python train.py --n_layer=13 --d_model=768 --n_head=12 --n_kv_head=12 --head_dim=64 --d_mlp=2048 --vocab_size=8192 --activation="swiglu" --norm="rmsnorm" --norm_place="pre" --norm_eps=1e-05 --positions="rope" --rope_base=760000.0 --rope_fraction=1.0 --qk_norm=true --attn_scale=0.186 --bias="none" --tie_embeddings=false --parallel_block=true --extras=["some layers without attention", "local attention windows", "shifted keys", "gated attention", "value embeddings", "a smear gate", "an embedding shortcut", "learned residual scales", "skips across layers", "LayerScale", "capped logits"] --init="uniform" --init_std_qkv=0.018 --init_std_o=0.018 --init_std_up=0.018 --init_std_down=0.0 --optimizer="adam_variant" --lr=0.000595 --beta1=0.9 --weight_decay=0.52 --lr_head=0.00384 --warmup_steps=492 --schedule="wsd" --decay_fraction=1.0 --decay_shape="square" --final_lr_fraction=0.0 --batch_tokens=[65536, 131072, 262144] --seq_len=1536 --doc_mask=true --train_tokens=903400000 --steps=6497 --dataset="wikipedia_en"
Each number is 500 + 50 x the weight over its row's rms, rounded and kept within 0 to 999. Layers, rows and columns count from 0. Numbers have three digits each. The size before them is the row's rms in percent of the matrix's.

# layer 4 MLP up, 2048x768, rms 0.0224, rows 1377-1393, columns 128-255
102:570479443518479551453456494494529526537490427502600522484524457408493471611494439471491551531498529413485513533559506528533564421456526473431460463538416445524523533449498459550471414510501633564510488555433556423489447500450525519553505497469520502541550604484512507518440546512546427524491569464417509644431431537553450550490492470498459468507553446421560478539579528543485389483490
103:486563535506408470457501546434506527505465444462513486506544531495487502497453444460446563490470446545535550540530574544545558512552467518466473496511584549512439534497579472442542430472438546500508480446549478467483444481506556515571540407458470496428512558482431492432411431446496497508428489498564573476430508505445455535446424399495502450522554533409518447493549539414442497470462
101:602507487555466482512478509553474555532380461519546365534485534466458477457453549472495444468439554535468457450487408492503513404519431503532444486468533519403506366472504543452490473525504586596488488380545485510440502498478434517571575552560535443522555489521527546437529491477516400566592453486456427477472507629522592469423426552474554628389525511564513457567564576499586461501463
101:476441550502458518472598500449536484452528452513513455487407520546478502418449435445507605568456509517433436537500523505507572553508438469514496520596551541556554437486442456496606476500505494497514435441594526498510451435477479545546507545525526451604492473539485561454416508413584501480465449452428592482491509393504512482581494487480503512507516567447504547479460603543482417456498
100:424532344473490505501508526447522535593501534507512472513501411475536571462489524562487494438455441553518512524593503447493468588447570571558493459562473499482450511472552593414545586532494409489479530499441529529524556485571515338549554398395417498522453480466526471414592533495518531359574569540512520462488452468556559567600516437558450500454501419567522558487541507498612495452545
103:486589513497521510465523504519571411507498567522446509538505477502506470498565459438517583498468473450465566543537535450510495423424557460485495396434567587512493535540539508511503442514514511542462516546488402491518497498506478477555410607437537485488566464436493535472494562518603497519543503393440477469490477535562526519471510489482487581535483522548456582520401481455537448455510
098:456440591516495467558450540550451531511470490506448466443456465453468470414471472441620565602539494474493433526505564440556436354536614508534587563433505455537475568456486531592423470541608435444544520567523573504490460472535489540430492456509506482495513512596529472457465468570461451544460427513581530478484556502415475537505502484434425520432498537431603457519544530466442562541498
093:558423439596350448487510490447459421508498508485455512571520468477533477578514558567468488387496484563524536512469519478461552504507418611547423510585503522483573533413486622503500605430482462485496509503419496462594521485502498461475483371607453543464497494412481510522462466499506522433499509590511592556464566462491500531499617538511500503416383542498436507467549532497535492514522
098:460559476560546457593578558461528511627483514524476526442534545547480416530421566434551507453564517451495541486522438455472413622500553589551524383424484534400532500457417515583564538498426476536601498444547446508568473554570478578421433556541530439470461480488517553443537434468467512538524370473588525497496451477430476470464450480504487497455455491567578522422600477566475516527551
098:522509524477547515471474482546458511515492485501613454516485452475496498465529538446401437557451470525507506481438574542458565606498529581494439463497476453598540486550556418471408448425509493454482554532530436589463453541440458595576527561519526510471480480493393480476449579446562508415428481558478522502509461587451497480507435509530446488485470485413457525438526550489481467535464
101:464493464360450468512477475454531536472471440479554483462442449565483529586462520506506495522582443588511535525493506433562539547547542467424512449462528358569520524556498494475541525455462464555519465563447490454485521512488513476509527458555511488582469437542476526526530486515531394618518605522589446510505556533507411533474443522516560526449508522557641520531524579465520526554530
099:388514513500486533456518460457491496492517521557456505497434479455488537527508545565464540477489542560546453447483480437558551540492640556457490457494471563522553493487502536464490556483554562486471563520508477447417507574512548517500553459432552470397559428494566485470436504429529594590519560399463522486467389461480422543608417529463498494534430564575441473464451435468586545442567
100:462477457473518487566453427418509465509516574508520454504515558533482590485565437530461525492593440423468536456517550536644448462496530533444445460433591463583550414517399498509477577454522570530508427634509488397491511487493494467497411484473497504502596481472468497515508547541533496513509491472525500494529558445542534606562479490482544553562372482534475512490466415532520442418427
104:425522589522389480509506532528550462580458612414419527470485561468520380492501487425437508523453502506496457456490416474396443425509526494485454445496481464515459472455489484451468451503383429531497563521421559490550485484538528549502479553482467475424491505501502502407482523482554492433544453584569495496578482581541547498433569478456496597495491614447464454446503413367570404439549
098:553521473465570514454510540532493463475538580546490578574550490472470500473550460537484467486474549419487582537511618517501393612513521550574524598475538481502551452503546442472487578480482440440591526511521555599455532568518552482440414579529568511479465575511469522559524497479509508474558539553432519488550500482531460467489336453468443506528514495487484431434473513557519536452536
107:677496413485464490422555557475459513499470479564474463544427524497464494393553421516416524512495537376476604473481584536536492575479403454378519602480469467500478509465532479620572472545497606488528422443554450523532474469417593516490413512443502523496523521441513591491462577496578479601555474488481468462475431518456438457495425478470462461562514574485459477571537469507473545591545
100:484437483569622486549457428484517371441534504496532534592390473565523463452509484472565523500468479423422543446549555523485420462530469550477514416576399487421537463486485410449519462527496502522531508624497527518457477437614574476608583458523489610462437473507432519471506444485516453553535530540478535427493508552603504589452501497439529515528550436531486468493489505470563401430453
# layer 4 MLP down (transposed), 2048x768, rms 0.0217, rows 1377-1393, columns 128-255
103:454469502544415580515466556540468506464482527501481437482412433511485462549422443464505487475433402483568521459612449556511557512430513531551442498520538533620536540431477453587456488511526498513589488568553526576464504497534485484528507566487598534442539422494559528591520593480462544482449532507417534518515550495513514441377536407500501547545426536454515577437484470465518486515533
104:489618506553458447504574409521476439474508490519565626478466489411478517536490521510528417469521565575530523518533399578496541499418498525593527466478568494499505509606483524509494538518451555495495481550511498500564541465413559598547536535452509485480459471474503571581463460503498535464477526457603556500514502519502474462604578548450464469548452481473497538538445538514531498466516
104:536544502552467518501517533430474542501462425504547508468455564432503439448574570451510522444492522546492430408523560492466611623533511552531442496387516535482461472497625576479470616406532546491389480434490472595541525479429498525536447451481491470517493572502528501551488513565452492487533511502501529490482490530558646501471449516624500456488432412453614472508540622461521480467374
098:439539496410528553478509506468479434569462432607566473450473465429515473506501483393546537571476472466448551502399490394512505561468480487535534618481506599470498498550465470500542567450580543489516422485556557501543513465480463459541476570547556595499431495516474485431535435475505523558509498495492596491508526358498417477517526463476402535509567519441656538465512428567427494485529
101:439479439491580451566523514468439464487588585522482445570450521514520520449559489467423478468503494464527503442543553416464476518484624515563452544566548484493465445499523528583554521484521513538611368427540505513466385605476593541531510507500471476525448539478370554468524419532531595458437455511515548511464409479507515496451463453509521473603458467557477451526576518504507425360527
105:542503577400532474414555570491373529546507473442537399529480387460469527487467516439519506472394539434510541499504574489509467409540481471556548566445557484495516577528555481380516531536528551462494485529486437456418557448429530519498566523561427479459446639482558473535504460523437429536527452543454634488406463459444525511530491593515469520477431439563499590535492564533512441511507
087:543508475454508529531450470450597453425509404488578552417556368555498559559502521596480500487406515534435521471536485532449456444562483482477502441426607491444502544490547574462597532472467505521548536412370556535587584532495466434491442539487503412489429568490434490540498550513389432548523530569543564531559350537480535535511530512504562448534494451607493577465484434503448475509484
094:486471500516499510466520488558506474506531463475522489499459563512448434453492496598512525540540493434437494427526339559511466556459497576465571500593469461509517470528447463590497503443464533460418529479466511568566454505518375539582468443530547574504480547472437479547474509570638494494589391409438431496572500518458491464427501483474597423573500440467463465452486466452517510456508
098:549422492503517527447395565466459493523473537466520512609440507452502514489410435553536534478455527477588567458588528363597472516527461555433513545444597464533500492599519474608624524475437451521593532536480490440536552526511480426400533485470515572552487540505561481467468527497594472583474447435545485507484588513449487508576503440489518483432495511553467556488467506445502521420526
099:495544368557495509474448484385481535498546512498523475488638504508489520504484502566474431527593525452451555425488580536457490498482592424549483450540472488433543521488498512562429522507467376467633528543484493486487431468520511469482471426512496555513538574464533511506618518435451517447513472607613562477590506499453470512583443518480492464488539483521438464463507477435603453570483
092:622455496527500613619561447554583485459464498442348510511523552529460477486519487436497538601525492430500518474422453504467377470526472473565445497512525534486626500478468451465605500475484503502572497457530474441484535497520525508522499538506492467494502580480483439549540440532479506493558538537500377469552535468486463552490522506368505485475521511491458500540413500421509476450432
099:498601467479471469496499471502591685538536432417503580501484451437526528510557482491498521477438469391539448518558522548444442507554534565554439537440431477461418426591482529439502569521482472503405451458553475525538533501489428516423477425489524540435507546399569459496465452526555615504508530454568539486529550468471455462459496614502502466530531524477488531535421555371478451523521
097:598587526523494502420474518518485451463532496408451470520449456522456475582564458423537550527471475549484546441529479503524437480489505500446473569500507612536419558472534526474582479486422523571462521529500460550520450499495396508589529534495543480503554464593659463584562365508544417410517486558522485568531474530469529489500581556443530550551487513456516561445523482477501458445507
104:556423522509531473499488425455564491512478426504440384514479455560502488542516562426521558512528533466541451529513496595427504674477573565491546522492500474542512582521564565496493510488415483433559476440445459481526674544460416550498542498452500531447487479569440524518555534462470416481493509561460442449495479504468565451649531529470543474552535483528507457459506437468556485436464
096:398522495501406550433464425563581549557483492568495403456540441419521463480527458461488450399414514479439587524526519495518470571494524579518459545555621500446470471528535557446407494437545496595529486550440554494429460459541437523510531477537494450448572588559521570540491525476610453485556490501505572442518473528507530463479441526588471397557420559492583464557566580562589485407500
107:623502460586538523424466533463533500472494424596534487424474392466540457484486526408562475419454401534473486426556502544430542570561416500517509483514612564425460401534462556522452538553523561597486538417348499561464551496576581535470506503505494438521522581540484424497502593509533393542466498496588516406497527534586496508526521471506517500469492558429414489531509465474503528555499
101:526426509544548504503477417477499546481496513587464492431454477542470554560466393442511562528517461493463493549479509494524510613431474525457519441548431568521541505474412453504481464551535454500577509525486483515503407450535416506442473476485520514497448594601585517558507533439512502515509358534477584520591471517433521477487484470516456481470496491408509486420482584480453476455486
# layer 4 MLP gate, 2048x768, rms 0.0234, rows 1378-1394, columns 128-255
100:469552542521587495515464424516446541508552400562521569551582496579540534443431422502590387404547495516529545532578464451561528523439454440513443499467537460438418471506480428428536497421538485546549568418432525423450517477363503525561506428417532521468518535523516440500427464543569472514550472476536556506484526462503359565452519465501480511511502513567564468419422567550470496481533
098:605484455554519536514592510398466472456494437373507532468524502491525464475529536517527491483436534477415497492453434414546473480501518466524512480506421515540486486434503579582388517502474570601510510528461506563418459489428498519551514487495473428523478494525437466577452498464539485485458490486529617494558498499477502511435457570523499610467454420475501422609473527554499519407517
105:457487491506567428517482486557520507475435511472538390436495521534516446463447583446481420476576478542580500510465420429485526506483527564572529288368553449508481474507544477500476546569414434538527605469520475481461398494402470514501396645466568462520490525418443474407494546614491515463529440500536436517513474578515536499548534466552448499451530451519511509512562446539511468500462
098:632544505578499611529525473551460466453424485523519478463469525502540470486559454518482585460414445484497436544460542534581524430524546522525487525509520490485411516487494468494530478472464538480536597580523450594437486527491455572491503577484491424489487466516465493538458550539549507563530402476564525494591454502450529486452542540470536493447530441485568508523486475508423532465517
104:502572451561488466551446379519505543586549488489517507528486458599480481524533448439500433516488485464558488456520466482459520418458538456514560409542537515528403473552591445568498537565521507435488507483409431429596467558525448485499514532497468516482458513543599511470616532472542364424564529427466586460428514499609427535584591461559426498524446529525440519530541564454518589427457
105:449473434522445460536469516427466469529366522406457431480558532542544483446497500486550391609583493444467553495451451441632449461471541517468529596527446500528500489377440495492433483503487504477516486549498470438464442507507480556460520570559552476616526483551585504413514513563532506520516557480475386481463589470505522431457521467556475507427541539509578542588556445479583547464504
095:456540431516463546527471588501502478537479499444532518499513482486539519504478609451583508518504551515436520540468578469501597530476524571527512498555464429561517468447518489501560470465384525541434563429461543496547512482488532418449589611504458510522474462483534601497516532421558455514383494502485600535548475544573498505517494431547454634476459498456560422484484497474438436535553
099:554566495502515494600497460524443430478541499387535484453495523601582513544562602492584486515510408421607554491527353539501460553459569530488459493495503503445483532455449600475464517528529480577543494479446521410457427539580450476520514602525542558461442529458552432480502548536521506559538455561487547506536490465428493398483514435444463438506540576503511502496577522534594634488568
097:520571509558510491588563472492461521581484483433525464580447525517533487478496495503422471538486495438521490469481519442600559542530469532530560398549535497457502505480505530525425572447449548462505502537529488639535468512494481508426533551544572476546524471564466422430527466559518512526422551488467463396519533452407540529482488526462553471571512591537402457496570453428421510513512
100:548486430460553537483461442450569543488504415496472478475437510530518536545453460540498491418551475500473587392444449484559452512483510539402539559469585405477571571545503528545511487572552502540461471529522518378470497523461463341443535521509505493526396507483563434402519482463570553558551546518605527595486565524502535535459484428482509550440518547456420490597607352510519438556488
101:544475453459521562437493416516446530523443460522547437481498494582566532434437496476625418535563506562524424425499564530548578469513501542543467467495485469455547452504453512459484532501539498495567454509437534488445464544435448572476452433429605522509522458531490591534446455487527486566495488552409510512451562431542486445609510512605458528634534536462488487546401478505555540457466
098:606563501515496454552555492520546494499549477372448522509462419463531501577534551405551574535476544505502494549423471511394506483493494430507510465481437599447478559585512505472498412567502630500553528454509558585506473553554382404517529449592483455481500589537565491495525480550476486434456475619495481515446432461456474411513597459467447536463524536456453434532596482510428576599532
103:454534355548528501615479541482527488520483486514456497492497557512581515508488505521519526514479490515545421498473444488571476524443589418468476459469558459513491608461455433541509576436554464531482386471462451552581521495481460552555558388367524496484474493511491535508487534616540551532485435534495399522495438471500494480554430539451459377471468513524437496540555530465531523494568
098:456543448487505536526599477509480450440534504512545564504431510632529521488408432488548494547530469473582506495489423471568546550587539496482485503501440466572482612480505479534469439506537581478441474514446514381536605577534522400516550388600472522488490424489533468517526545545545516540432512424476450482522611444342469494479669531493514524445530501470471516503500558399534502549487
106:524507505534549460538519577519421487428451515532467515479539575517543547456503507428504632562479532381583436534486395494509476499528462481471415470430511512495497498376420519475528465505467411511469549522520518482509532508496561434423519572490576479482318441521547464463435426530476502544537510508551466519488522502468509492566584476508510543562507458485484514462475554494350528488559
099:503456384439598491541494500507398465579462437515538496541609503504493450478505535521519409500586520470531510469414512561470525547483433489593503498442499493506497599458429552457521494479491519494451533470545490540544548534486457496434558532424537573442530458482414616461542507606472468522533538523487470516566513511486445410505434549508468522557532485438598567503600511504424581527529
103:471488470426506493507464559508493453505357400413538475457525508547466443430370557475506570531455584456442507521464451494500473475533444447479452585427546479451454569460539555437491505492439478504449561416459525457563544460529381410446492484459493543451415491450421587527467540476486445569446445536467462553590608528451523494549544476509576456462543421504539459415564549536507425504485